Weights of a small GPT-style language model, trained from scratch on English Wikipedia: tied embeddings.
Each number is 50 + 10 x the weight over the matrix's rms, rounded and kept within 0 to 99. Layers, rows and columns count from 0.

# down: layer 8 MLP down (transposed), 1280x320, rms 0.0298, rows 1040-1082, columns 160-239
# up: layer 8 MLP up, 1280x320, rms 0.11, rows 1041-1082, columns 160-239
down1040:65 45 46 49 53 56 39 51 56 50 46 51 60 62 46 45 44 53 45 54 36 37 46 38 32 52 52 54 66 57 65 63 55 56 45 54 47 72 52 57 50 51 62 46 42 45 41 47 52 46 41 38 37 51 59 15 52 38 38 58 57 38 47 50 48 54 57 68 64 58 41 49 58 56 58 59 54 38 30 49
up1041:35 53 48 55 65 64 50 34 51 53 60 49 52 55 53 56 42 50 54 72 69 57 60 32 53 45 69 44 32 54 49 59 36 41 46 47 50 43 17 68 39 43 66 69 53 50 39 42 64 44 52 66 65 63 40 49 43 50 36 58 71 45 73 51 51 57 49 39 45 62 59 68 57 65 54 76 59 69 38 63
down1041:47 54 55 52 62 62 43 55 43 51 56 39 35 42 41 44 59 37 70 32 53 69 58 37 56 47 39 43 43 47 47 49 43 54 39 44 61 53 58 65 48 49 67 50 46 65 40 58 51 64 72 40 43 42 52 38 68 35 52 52 54 43 65 58 49 47 35 57 45 55 43 66 56 81 57 70 51 42 53 38
up1042:68 43 54 34 63 47 56 53 51 47 51 65 65 33 55 58 53 53 47 35 35 46 66 43 43 42 40 61 38 58 53 41 47 38 35 45 66 54 56 58 43 42 44 46 58 48 50 45 69 39 77 63 26 31 37 37 48 24 52 58 59 57 51 56 56 48 44 55 50 49 58 45 33 67 40 43 49 66 53 40
down1042:59 59 41 46 59 58 63 47 35 52 49 43 70 45 62 30 45 57 52 58 49 49 44 61 56 49 51 40 58 57 59 52 45 55 43 68 46 43 43 53 61 51 43 50 59 56 52 74 43 54 32 50 46 44 64 62 43 43 35 62 58 45 51 59 46 64 58 50 44 37 65 50 54 39 51 57 63 38 44 54
up1043:62 45 51 44 48 48 53 54 62 61 63 55 57 45 57 52 35 67 43 53 32 54 58 49 58 70 50 54 66 52 39 61 44 42 63 47 51 56 45 55 36 74 39 49 56 43 47 24 45 55 48 59 58 44 44 51 58 47 53 51 47 45 72 51 52 48 55 55 47 56 44 40 58 47 59 53 53 41 62 43
down1043:48 44 41 83 45 58 32 56 51 52 39 52 41 33 53 59 67 26 44 55 45 35 53 57 50 42 45 66 51 35 50 38 44 62 41 61 42 45 69 34 63 54 49 55 42 66 58 47 37 42 55 54 49 67 48 52 56 57 42 47 41 36 34 58 75 46 61 39 61 39 40 54 47 60 47 37 58 64 66 44
up1044:58 40 46 54 58 63 40 57 45 60 61 36 51 40 55 39 62 43 40 51 41 69 62 51 47 59 53 49 27 36 55 66 68 46 38 65 44 50 50 54 67 65 46 33 47 50 68 34 70 33 42 50 54 56 36 68 52 51 36 50 44 54 43 61 54 61 51 36 40 50 44 54 48 61 59 29 68 19 72 55
down1044:51 62 60 53 47 61 49 56 54 77 51 51 42 48 43 47 59 68 40 50 42 52 51 34 57 26 58 48 56 48 44 50 46 39 58 28 49 51 53 46 54 47 50 51 48 55 62 62 58 46 39 51 49 56 53 40 52 65 59 42 57 59 58 59 57 63 51 57 49 52 62 52 39 31 49 53 52 57 48 46
up1045:50 51 62 55 60 63 55 45 47 56 53 62 51 42 47 46 59 42 55 45 49 38 54 66 38 56 53 49 43 46 43 41 63 46 58 66 34 69 54 47 65 62 53 54 43 63 62 45 58 67 43 49 43 52 30 33 35 55 56 36 40 68 56 55 50 46 46 45 30 50 63 43 45 61 57 54 45 40 50 50
down1045:74 50 46 24 54 46 34 40 58 44 47 34 36 56 41 63 64 53 73 42 32 49 49 51 44 50 58 46 58 36 55 42 34 50 24 40 41 59 30 37 58 58 46 42 59 53 49 69 44 55 52 38 57 41 48 56 31 34 56 55 54 52 47 68 53 46 49 39 40 63 48 41 60 50 39 44 53 48 38 56
up1046:56 54 45 70 45 43 47 62 51 43 64 44 38 46 58 30 52 44 61 58 62 49 55 32 44 47 41 39 37 29 57 45 51 56 50 46 43 54 47 63 66 50 40 49 53 68 41 63 57 70 55 40 46 43 54 41 51 44 66 42 47 64 51 41 43 44 53 40 42 43 52 48 52 59 54 77 41 54 44 52
down1046:54 41 27 64 74 43 57 23 54 41 50 49 59 61 48 35 66 58 51 36 54 44 52 57 59 46 64 41 43 48 33 43 59 59 45 62 47 55 50 51 37 49 33 49 55 45 43 47 60 50 54 44 55 42 59 60 50 62 57 59 41 62 68 47 47 51 47 55 69 52 53 47 51 52 55 41 56 52 52 53
up1047:37 34 38 70 59 54 57 50 49 65 43 55 23 43 63 58 44 58 44 67 66 44 68 52 30 53 49 51 53 41 48 62 39 54 33 45 50 45 59 65 53 44 38 48 39 43 59 71 59 36 61 57 54 55 52 48 39 53 41 61 51 39 39 34 35 47 60 66 63 64 51 36 63 63 40 39 63 43 54 34
down1047:48 49 55 41 64 33 63 52 55 58 51 57 58 37 29 41 69 49 46 69 47 53 65 44 57 45 49 47 39 63 66 41 53 34 57 39 50 58 61 60 37 49 64 50 61 47 45 40 38 36 45 48 51 61 49 57 45 51 47 51 70 38 53 55 47 64 60 46 54 50 47 48 32 52 60 41 70 47 46 42
up1048:30 58 52 59 38 48 48 53 64 44 40 44 48 60 57 60 56 53 68 39 62 57 53 54 55 32 49 55 60 57 46 45 37 61 54 64 53 48 63 43 37 56 44 48 51 69 50 41 55 45 67 58 59 25 48 50 32 57 44 70 63 50 52 28 48 43 49 32 64 45 64 57 45 51 52 60 38 50 45 35
down1048:52 41 54 53 52 55 54 48 51 29 59 83 50 34 32 45 56 32 72 32 61 61 57 46 55 41 53 60 40 51 39 42 66 32 41 44 40 49 47 41 63 55 39 68 44 44 35 66 59 45 40 60 56 49 58 60 63 52 44 37 66 52 40 48 58 48 60 46 60 47 51 42 54 35 50 51 39 42 59 45
up1049:60 60 64 51 75 50 48 65 59 64 52 57 49 50 46 50 31 41 45 45 50 43 50 50 48 58 43 53 38 41 75 55 51 57 50 39 37 55 51 42 42 41 45 48 36 45 61 64 53 52 52 52 50 54 60 60 55 55 41 62 46 60 37 41 54 60 49 41 67 44 52 17 48 50 43 52 64 55 59 24
down1049:40 47 44 49 43 52 36 47 54 38 60 60 54 58 60 44 59 64 53 58 64 37 53 40 36 52 63 43 74 58 57 32 46 47 45 69 51 60 38 46 38 40 56 47 38 40 56 33 50 49 36 29 57 31 63 63 44 42 72 63 47 51 69 47 65 67 51 41 32 47 47 39 54 38 53 34 45 50 61 52
up1050:42 37 49 64 59 58 52 45 62 29 56 50 56 45 34 48 52 51 47 39 53 51 38 48 29 49 45 47 58 34 53 49 48 50 41 29 46 58 39 51 53 48 57 52 45 56 59 55 61 55 44 37 59 53 39 70 50 62 58 54 53 57 33 50 47 53 46 49 37 50 60 47 29 53 60 32 36 52 44 63
down1050:50 42 60 34 45 54 46 48 40 36 43 66 51 56 60 47 56 45 48 52 34 27 58 40 39 34 63 41 53 50 40 30 52 41 76 44 53 35 50 48 53 52 62 42 39 53 35 54 60 55 60 44 43 39 50 50 48 70 50 62 62 44 55 56 39 60 51 48 46 51 36 63 47 53 73 59 46 35 37 47
up1051:35 63 49 70 60 37 49 65 31 29 54 61 49 33 75 57 58 46 46 58 52 55 42 56 68 54 65 66 47 45 34 46 47 54 44 66 57 50 45 63 45 49 42 51 61 47 52 63 59 55 48 49 36 42 47 45 53 46 49 46 37 37 52 62 48 38 42 58 42 68 55 57 56 38 58 42 71 56 60 58
down1051:53 56 57 42 50 41 54 47 46 48 47 59 52 48 49 46 60 56 49 41 46 56 57 42 46 39 48 52 49 46 49 50 46 51 58 45 43 50 51 33 52 66 51 60 43 49 63 55 50 71 58 40 27 42 65 71 50 43 50 59 60 58 34 47 43 36 56 42 44 53 70 38 40 66 56 28 37 52 43 51
up1052:49 60 38 53 69 44 52 51 53 50 43 42 40 53 52 56 54 43 48 47 56 47 56 44 48 44 41 60 49 24 62 54 50 46 52 44 47 54 38 58 60 69 35 42 51 35 69 73 39 51 59 44 63 56 57 39 54 54 45 47 43 30 59 43 53 62 45 44 47 51 65 49 50 51 64 39 58 71 62 29
down1052:35 54 60 52 55 35 58 53 60 47 43 46 22 32 57 63 55 51 83 40 38 59 50 54 54 50 51 37 33 33 58 48 64 40 51 55 39 73 60 57 50 44 50 39 50 55 57 47 60 46 38 42 43 36 49 59 53 53 68 39 43 53 38 38 53 45 46 50 49 55 41 39 47 39 52 51 59 47 42 62
up1053:47 46 28 53 59 46 43 54 53 56 61 70 42 45 53 55 56 69 62 37 28 46 70 60 57 43 42 37 46 46 60 41 53 46 50 51 47 56 55 56 41 45 50 46 60 50 63 49 44 50 38 45 52 44 65 52 53 60 50 53 55 69 50 55 39 46 44 30 32 57 38 30 50 59 45 38 47 50 45 48
down1053:64 40 66 52 51 52 57 46 43 45 47 55 50 35 52 36 54 57 75 54 33 39 45 53 68 46 52 38 34 50 53 54 56 69 56 56 52 44 45 53 68 37 45 44 52 51 36 60 43 46 62 57 51 43 65 43 59 58 38 47 38 74 53 33 49 58 51 59 51 45 56 36 55 38 60 43 50 45 31 60
up1054:53 42 64 24 41 61 46 40 54 52 52 64 60 47 35 40 52 36 41 53 52 47 50 34 50 50 51 44 35 40 77 69 46 58 63 57 65 48 59 46 57 46 42 58 46 46 39 62 46 43 37 22 45 57 61 37 44 63 44 63 59 58 56 41 57 60 63 52 51 51 63 52 34 45 45 38 40 47 57 57
down1054:63 52 55 73 50 58 34 72 57 58 46 48 57 49 42 40 52 44 69 52 41 61 50 44 57 54 44 45 53 33 45 59 41 67 36 52 69 51 46 58 45 38 50 44 48 53 67 60 45 61 28 67 38 60 49 58 61 42 62 47 61 34 42 40 44 51 51 49 45 52 51 57 52 39 45 47 59 45 61 69
up1055:27 61 56 53 55 53 43 47 56 64 46 76 49 74 61 74 56 45 66 60 55 63 40 66 56 35 32 41 55 51 44 48 59 36 28 56 41 46 70 55 37 39 54 65 38 28 45 51 53 50 59 32 44 43 56 56 46 39 35 27 35 68 81 44 41 45 43 61 39 72 63 48 40 48 43 34 38 60 59 44
down1055:46 51 44 50 33 43 45 67 49 33 51 52 48 69 31 66 63 50 67 45 62 63 48 57 56 14 59 63 27 51 52 51 52 53 35 49 41 44 41 46 31 41 61 37 39 48 49 45 37 60 56 31 24 52 56 49 64 55 48 50 63 51 79 69 42 37 61 55 26 73 45 50 54 39 61 25 47 39 39 69
up1056:65 59 56 44 49 49 56 28 45 49 54 48 74 54 56 50 45 53 39 30 57 61 65 49 61 57 57 59 49 49 45 66 66 62 62 64 51 48 40 45 64 34 41 33 64 43 46 54 46 61 28 44 59 52 64 45 72 66 42 47 62 55 55 31 50 54 51 56 48 65 39 50 41 46 38 63 49 38 44 28
down1056:40 64 40 55 44 60 35 60 47 59 53 46 56 40 49 63 45 50 44 53 46 41 47 49 47 38 54 62 55 43 54 55 56 47 47 57 33 42 51 52 40 56 47 51 44 41 46 38 42 47 59 60 52 46 49 58 59 55 51 54 40 41 63 55 47 49 35 45 45 46 31 53 50 36 49 44 41 67 60 58
up1057:51 45 53 54 50 49 42 73 52 70 57 38 45 52 75 36 48 49 40 46 46 44 49 44 56 64 43 64 53 44 38 36 47 62 56 36 50 46 57 53 49 37 69 57 55 49 61 40 63 42 34 56 53 55 36 40 35 52 60 66 53 56 57 28 47 53 60 34 54 50 37 41 37 40 54 61 58 61 47 49
down1057:79 58 58 47 52 51 54 53 48 41 49 31 62 51 42 53 54 33 49 63 45 43 53 48 58 47 55 51 59 40 29 58 43 33 58 56 24 51 31 46 60 49 47 36 44 58 50 49 48 46 61 43 54 40 45 57 51 49 49 56 55 52 52 46 35 45 44 57 53 34 43 51 72 42 50 55 57 43 58 57
up1058:44 51 44 28 57 62 34 46 45 63 49 38 54 73 31 55 59 50 53 51 53 38 58 28 55 37 50 47 58 31 44 32 39 47 47 43 68 64 55 55 64 67 47 50 58 35 55 56 40 46 64 38 60 46 49 33 49 48 60 44 56 51 56 50 49 51 33 48 45 56 45 56 34 46 57 27 53 49 43 32
down1058:66 61 49 50 66 51 50 46 52 64 51 42 51 48 58 53 45 57 32 59 59 66 40 33 80 38 55 43 40 47 53 38 66 44 54 47 30 47 56 59 40 56 47 59 46 40 39 48 49 52 52 41 52 62 41 61 65 41 39 41 53 54 30 54 51 69 54 67 55 21 49 57 49 64 58 51 54 70 58 55
up1059:32 56 49 45 50 59 51 59 53 44 42 45 37 54 49 43 45 48 56 64 45 58 57 52 49 49 46 61 60 48 55 59 52 57 27 45 45 35 40 51 32 42 58 46 55 51 49 38 55 63 56 55 68 41 50 46 51 51 46 39 67 45 51 59 49 40 34 47 50 36 48 69 38 59 65 48 52 52 35 64
down1059:55 44 52 52 50 50 21 52 39 52 56 54 64 51 58 50 51 47 54 50 56 45 56 40 61 47 48 60 56 42 59 52 57 47 67 54 55 58 57 54 45 48 44 48 52 61 48 63 67 34 36 42 34 48 45 53 62 29 45 55 47 53 57 37 53 60 57 64 61 48 59 51 40 30 42 71 55 58 66 41
up1060:58 51 55 67 47 23 57 59 46 39 57 45 53 63 60 78 49 57 51 56 49 56 57 50 74 58 54 55 50 53 31 55 55 55 61 46 43 44 49 29 43 69 57 43 51 43 54 58 59 41 37 63 76 56 38 51 42 53 33 53 56 38 57 48 83 53 59 60 49 63 70 22 44 65 51 57 36 40 54 49
down1060:30 52 46 60 55 59 71 55 58 51 74 58 52 40 38 45 49 45 41 54 44 51 48 41 63 47 50 54 58 40 49 57 38 59 41 44 51 42 46 44 65 42 51 47 53 50 59 58 51 72 48 41 48 51 50 46 55 59 58 57 57 55 41 47 46 54 40 52 23 56 43 44 62 44 42 48 31 59 36 47
up1061:52 48 54 64 53 39 57 47 50 72 63 53 45 46 43 34 62 44 44 48 51 40 60 49 35 57 56 52 52 51 44 47 21 43 42 40 48 49 56 65 42 60 52 48 49 58 66 65 51 47 41 46 37 61 60 52 55 47 68 46 76 44 60 51 59 56 48 65 65 52 54 48 52 47 47 48 46 41 36 58
down1061:52 69 57 51 49 62 42 58 32 42 52 52 36 44 36 66 43 47 54 63 49 31 51 38 64 49 46 50 39 62 50 55 65 53 50 78 27 66 48 55 68 58 62 44 67 51 39 54 48 68 50 42 48 61 45 43 43 41 57 42 37 41 38 42 35 56 46 44 55 40 47 49 48 55 38 67 49 49 42 46
up1062:41 76 46 47 47 41 46 63 57 58 49 58 59 45 42 28 45 39 64 40 37 46 31 49 68 50 66 45 66 45 58 36 55 53 55 31 53 45 55 52 52 72 50 55 58 46 58 48 44 42 57 61 48 57 51 41 46 54 57 61 40 34 50 55 52 59 39 54 53 40 56 36 63 43 50 59 50 48 40 50
down1062:47 31 56 51 53 51 43 45 71 44 54 43 54 43 41 48 43 61 65 44 58 08 54 34 58 33 46 52 70 44 34 53 47 39 58 65 55 42 49 37 43 53 58 64 42 55 42 37 47 41 53 57 44 55 49 62 59 37 55 57 51 48 28 60 53 51 54 44 38 41 49 35 32 26 65 57 54 48 42 68
up1063:58 28 45 47 49 58 51 49 57 45 50 36 48 57 72 42 49 68 54 43 37 37 57 56 43 42 57 47 48 34 65 55 42 56 61 39 39 48 43 63 50 46 49 47 48 60 64 54 69 80 54 50 49 53 55 53 46 57 61 36 54 43 57 48 55 35 43 66 55 40 54 66 41 49 38 46 48 57 56 52
down1063:46 60 32 76 66 45 47 53 45 56 69 45 55 68 65 55 64 63 50 39 48 48 47 37 56 64 60 39 46 35 43 39 61 46 41 34 44 42 49 51 36 49 54 64 51 53 50 46 45 46 28 42 44 52 48 33 52 44 42 53 46 49 47 38 40 55 52 50 41 69 49 43 47 54 57 52 47 42 54 58
up1064:38 43 56 53 34 49 47 59 58 45 71 76 55 39 48 45 58 59 46 52 66 59 62 42 58 38 47 54 57 34 55 61 55 52 23 54 69 49 55 46 40 60 28 34 45 49 66 56 29 67 49 47 38 44 67 64 31 51 45 39 51 37 51 60 46 33 46 65 54 45 51 31 59 59 31 40 52 31 39 61
down1064:67 59 53 52 54 45 58 56 57 52 63 38 65 49 43 48 61 58 48 50 56 57 63 55 28 57 41 50 57 59 64 66 25 45 48 36 72 65 60 74 57 50 45 35 39 58 40 23 51 83 51 29 53 54 27 64 35 41 52 46 46 45 54 41 48 43 59 44 33 52 59 47 36 44 40 34 47 43 59 53
up1065:47 55 43 52 45 43 54 51 49 46 50 33 57 58 53 41 60 33 51 54 55 59 33 54 42 45 45 41 73 52 57 40 46 41 56 42 25 44 37 40 50 32 61 41 59 53 51 39 34 42 37 61 60 50 61 53 53 68 58 39 66 49 39 65 46 45 56 49 38 36 48 44 64 34 42 56 50 46 54 49
down1065:51 44 39 42 67 50 55 38 48 68 43 60 48 53 33 47 52 41 58 63 52 46 33 62 50 48 48 53 44 49 36 56 63 49 41 43 60 42 57 41 56 48 48 40 27 42 58 66 32 61 40 51 48 67 50 52 70 52 62 43 48 42 52 34 46 40 32 57 23 46 39 40 52 46 53 49 62 51 51 48
up1066:43 62 62 49 61 29 56 49 58 51 46 55 48 49 66 49 76 38 56 40 29 46 53 63 44 39 44 73 61 29 62 59 45 43 40 44 43 59 40 33 52 61 57 50 53 40 61 58 61 58 56 39 55 53 54 56 46 54 66 55 36 75 41 41 52 25 31 50 65 45 41 58 49 48 42 56 31 39 40 60
down1066:53 57 54 54 44 46 59 43 49 61 44 58 36 61 50 23 52 73 59 58 49 50 36 48 46 59 48 60 43 56 61 50 30 47 64 29 41 56 48 57 39 22 57 34 62 50 45 39 60 59 39 52 46 52 58 55 37 70 53 38 31 67 48 47 67 38 46 62 46 50 55 54 49 36 45 48 44 45 56 48
up1067:61 54 58 45 51 58 31 68 54 53 51 60 60 51 49 49 56 48 53 63 47 76 50 48 44 48 40 65 34 56 39 56 63 28 42 39 61 38 51 60 53 58 46 61 48 51 47 52 65 43 47 59 32 52 48 47 42 42 60 48 57 44 47 45 46 66 44 65 55 58 49 78 52 34 38 36 27 41 37 56
down1067:51 71 47 51 33 56 47 52 39 61 40 55 60 53 69 35 60 55 34 38 32 61 57 51 32 63 64 56 62 44 53 34 56 52 62 50 46 61 42 50 30 48 43 40 64 51 56 45 44 39 42 59 49 52 48 48 64 43 70 46 57 46 60 62 55 62 65 68 51 54 36 50 40 40 46 60 53 53 53 55
up1068:51 52 27 66 43 55 58 69 54 58 47 51 41 52 54 44 49 46 45 45 53 69 48 41 52 36 57 48 43 50 55 49 52 58 60 52 71 42 48 41 32 70 49 36 42 46 33 66 52 40 53 44 37 44 54 30 46 45 44 48 56 51 44 46 50 39 72 68 50 58 38 54 44 33 41 66 31 50 68 47
down1068:51 40 62 38 54 48 56 38 53 52 48 41 44 47 52 52 51 60 49 51 63 31 59 59 49 69 48 48 51 59 58 53 65 40 41 69 30 46 47 46 65 57 53 54 48 50 55 52 40 47 46 69 50 53 42 36 55 66 54 47 54 41 59 50 51 58 31 52 41 58 52 55 55 58 53 28 45 42 47 47
up1069:58 47 43 46 67 55 45 52 62 49 48 50 55 45 56 43 59 43 41 60 58 40 59 40 49 29 44 44 34 40 52 48 48 70 45 42 49 52 39 41 57 50 54 46 38 49 63 68 49 51 48 50 40 53 66 36 59 74 40 57 50 33 56 38 54 37 50 64 45 41 39 55 50 47 51 44 54 59 52 58
down1069:50 56 50 45 56 52 36 59 63 61 57 26 52 54 58 44 15 67 42 40 46 65 36 70 45 55 52 43 41 56 44 49 35 28 51 57 60 54 67 55 49 34 49 45 59 45 43 42 46 57 40 37 61 42 74 52 61 60 66 56 45 52 21 46 42 48 53 54 57 51 55 38 52 44 32 44 49 63 44 53
up1070:45 70 50 49 34 40 57 45 58 53 51 58 64 65 41 54 40 56 68 39 61 36 46 65 51 33 44 51 32 53 35 45 56 46 52 50 48 43 54 49 29 55 36 55 50 52 58 47 42 65 71 49 61 48 37 43 51 34 51 36 43 67 33 54 64 62 48 51 47 50 42 37 51 53 46 31 41 50 64 44
down1070:58 44 53 30 39 59 33 57 60 50 66 50 59 51 63 43 50 50 56 60 26 47 52 52 49 37 30 53 39 54 51 50 36 52 49 47 39 59 45 41 62 47 53 66 34 53 56 55 62 48 50 55 63 43 51 61 55 57 46 46 72 41 53 47 65 47 55 56 36 58 46 41 52 38 56 61 39 49 52 54
up1071:49 32 55 55 38 71 44 48 39 55 43 60 59 49 67 59 49 51 39 52 56 59 47 62 53 39 43 54 54 30 42 53 52 42 64 26 39 40 57 40 68 33 40 44 68 64 49 48 48 46 49 67 68 44 44 57 55 58 56 55 49 55 60 16 51 27 42 53 64 67 32 61 43 51 50 42 44 40 57 42
down1071:47 50 60 52 57 55 47 48 37 64 40 65 69 53 53 53 51 56 54 53 46 68 65 39 59 47 39 66 67 50 56 52 53 47 74 51 42 39 54 42 54 34 36 45 52 53 39 58 49 61 44 50 38 49 50 38 50 51 59 26 42 39 41 47 41 55 40 49 53 53 68 52 58 54 38 41 40 53 47 43
up1072:61 33 61 43 42 47 41 57 43 47 57 53 48 56 41 36 36 50 62 49 35 51 49 44 60 48 53 55 52 41 56 48 57 41 55 61 54 61 37 50 47 40 49 70 45 29 55 64 42 52 59 57 53 63 62 64 56 40 62 53 50 74 52 60 53 49 48 49 42 42 48 52 56 59 65 41 51 56 40 27
down1072:42 54 47 49 50 42 60 44 54 61 49 45 42 49 58 55 53 42 53 44 59 51 51 64 43 48 46 43 53 47 30 52 48 52 51 48 59 36 42 62 45 46 42 44 65 51 49 48 63 52 57 58 40 34 45 53 65 37 40 41 45 52 55 52 46 51 61 59 52 42 58 60 40 34 46 45 47 44 48 64
up1073:61 52 42 51 40 53 42 66 55 59 48 47 43 64 47 48 44 34 33 40 60 44 38 52 43 59 56 54 66 51 46 45 49 48 59 61 50 44 58 41 52 43 65 60 40 39 66 48 43 46 49 46 61 37 50 66 57 66 52 64 40 44 67 44 52 48 51 56 69 55 41 55 52 54 48 50 50 44 49 56
down1073:46 52 52 45 49 57 51 40 26 43 37 49 45 35 34 48 61 45 43 39 49 55 74 57 43 60 55 53 58 37 44 65 63 59 63 46 46 51 49 48 29 60 49 46 55 39 59 41 33 56 39 47 53 30 57 54 57 65 56 58 60 55 59 63 59 40 61 55 43 54 55 48 62 42 43 42 44 27 63 58
up1074:39 47 50 49 50 38 53 49 69 63 49 57 65 66 51 70 46 44 58 63 38 53 35 60 34 50 52 61 65 52 51 57 41 49 33 57 40 49 56 48 49 62 66 46 46 52 40 40 51 44 53 44 46 43 33 47 46 41 32 47 56 73 35 62 62 55 51 48 54 58 37 39 50 40 49 52 25 44 46 50
down1074:59 62 45 73 60 66 41 53 64 60 45 49 58 65 43 44 62 64 72 46 54 47 48 44 49 38 42 54 34 41 44 41 49 45 54 41 48 38 30 44 49 38 48 53 33 56 42 39 41 38 44 62 48 41 64 73 53 55 72 52 46 68 68 47 57 47 39 55 70 52 36 60 46 58 71 51 51 47 45 41
up1075:68 45 37 68 58 38 73 45 61 61 47 61 69 29 60 53 51 61 51 43 58 41 40 52 31 58 57 43 45 50 36 39 39 51 55 59 62 46 61 50 42 39 51 55 55 52 46 57 48 46 48 37 50 49 54 49 44 53 45 53 46 65 40 45 64 46 61 42 47 51 42 42 55 35 48 40 49 52 36 47
down1075:41 51 62 57 55 51 52 61 67 53 54 45 52 53 38 76 34 37 49 45 42 46 57 44 60 36 41 37 62 48 70 22 59 64 63 57 53 55 42 31 76 49 60 74 60 41 54 59 52 53 59 49 69 43 56 63 44 36 48 40 49 40 47 49 50 69 48 58 35 53 57 65 49 44 37 28 64 60 53 49
up1076:54 30 50 47 56 65 48 52 72 55 52 60 49 47 49 55 53 62 48 51 38 47 52 38 39 73 40 42 54 41 54 51 54 55 51 64 54 56 43 47 46 53 45 52 47 55 43 58 51 51 44 24 64 52 45 62 34 39 40 71 44 62 41 44 59 46 40 44 61 41 42 44 64 55 43 61 47 57 45 47
down1076:49 54 49 53 52 45 66 46 44 49 48 54 48 74 57 34 42 38 53 38 60 29 50 40 42 32 51 45 42 48 63 48 52 37 56 50 53 52 42 64 59 50 58 46 55 40 39 55 36 53 37 57 55 48 51 44 52 40 47 59 41 69 39 42 48 38 64 60 53 61 29 45 50 47 45 53 48 46 56 48
up1077:47 50 40 42 30 62 72 46 60 55 70 48 42 49 35 55 47 66 53 52 57 55 63 32 60 54 50 53 57 64 52 36 49 43 32 43 45 57 54 66 37 43 43 49 37 65 57 33 68 49 52 65 58 46 56 51 44 53 59 37 69 47 48 52 50 52 37 42 40 43 45 55 54 41 64 64 37 42 52 49
down1077:59 61 47 30 42 38 45 30 54 57 59 48 44 54 55 61 72 61 66 55 58 51 66 38 44 41 40 43 63 48 40 65 52 49 63 46 57 33 54 58 54 37 52 39 55 52 52 54 39 52 44 59 45 50 60 59 47 35 55 51 50 44 52 58 69 53 42 65 68 42 44 57 68 54 46 50 46 55 50 64
up1078:65 25 42 57 47 48 45 55 64 46 52 55 62 60 50 49 59 55 56 57 38 44 58 43 56 68 46 36 56 51 50 48 39 39 42 39 40 63 42 62 45 43 59 70 60 73 31 32 54 39 47 49 48 44 38 21 45 57 48 61 58 49 43 54 58 58 37 46 64 45 63 49 55 56 55 44 69 51 53 32
down1078:49 55 40 48 43 35 39 58 50 55 61 47 52 50 49 50 49 56 27 46 27 57 47 48 36 47 48 38 40 30 52 45 42 56 61 33 48 31 54 46 48 47 51 35 58 46 43 44 55 36 58 39 45 51 43 55 68 34 57 52 54 63 37 55 60 51 61 43 49 57 47 57 53 52 56 39 47 47 48 56
up1079:46 56 55 70 48 38 59 42 62 47 64 66 25 46 56 30 52 37 40 61 59 50 45 52 31 61 20 35 53 47 65 45 57 47 46 44 46 37 47 55 41 33 40 53 38 44 44 70 46 26 54 50 57 45 54 37 41 56 45 50 40 58 73 71 43 55 46 32 49 52 47 66 61 41 52 59 54 54 46 50
down1079:50 45 57 46 43 56 45 54 47 29 63 43 47 36 41 57 52 44 62 69 49 57 38 59 38 29 57 64 59 67 46 58 38 39 43 57 52 65 47 70 43 58 56 40 49 60 55 44 81 47 44 58 42 47 47 58 51 42 57 38 79 51 32 48 57 56 69 52 47 38 56 59 45 52 54 43 44 59 53 43
up1080:55 54 51 52 57 48 43 42 48 60 63 62 38 39 33 50 52 56 35 60 66 51 45 42 44 50 46 64 44 42 69 47 42 57 46 46 58 73 54 63 53 49 56 56 57 60 44 57 35 70 43 31 50 53 34 43 36 51 52 55 47 51 70 57 57 65 43 43 45 51 57 51 32 32 51 38 54 56 67 52
down1080:28 56 39 39 41 72 43 49 50 56 58 53 49 62 42 58 45 41 72 54 43 31 50 67 37 55 50 55 67 57 41 57 34 45 45 62 45 35 51 56 56 55 55 46 51 46 50 43 61 48 54 46 48 54 62 41 41 45 43 61 42 43 54 53 43 45 51 36 33 59 46 32 41 40 44 44 51 44 39 48
up1081:47 38 53 45 55 47 48 54 31 56 43 52 51 48 55 57 34 45 48 55 26 50 30 64 57 56 45 42 53 69 36 44 36 44 50 58 52 65 64 58 49 59 49 33 46 46 62 66 57 61 48 49 62 33 45 43 62 56 60 50 60 45 52 52 35 27 51 27 38 47 51 62 58 42 46 54 64 60 37 35
down1081:55 53 39 56 54 52 46 39 48 47 49 50 44 57 65 56 48 37 54 42 37 48 60 49 52 38 45 71 56 44 67 73 80 41 45 41 58 43 53 49 55 43 44 54 50 60 33 52 41 46 41 61 53 52 52 60 45 64 55 27 39 50 47 53 64 67 47 73 45 31 48 51 61 40 50 39 42 48 66 52
up1082:62 60 38 56 53 51 74 41 51 55 47 57 40 50 25 43 53 58 46 40 48 52 64 56 56 45 39 51 57 61 56 50 64 44 50 53 49 55 56 61 50 54 44 47 51 51 59 24 56 46 53 46 52 45 49 65 55 62 56 49 47 48 62 40 59 79 50 60 47 53 36 57 38 42 52 46 59 70 48 41
down1082:36 44 62 55 51 48 35 47 67 37 53 70 46 51 50 63 45 42 22 55 51 37 60 44 55 36 51 57 52 47 34 45 48 45 57 50 54 61 43 46 58 40 45 30 57 31 50 52 48 54 50 63 65 55 53 53 46 37 34 48 44 51 50 65 32 41 60 55 51 38 46 37 66 59 39 54 56 38 42 52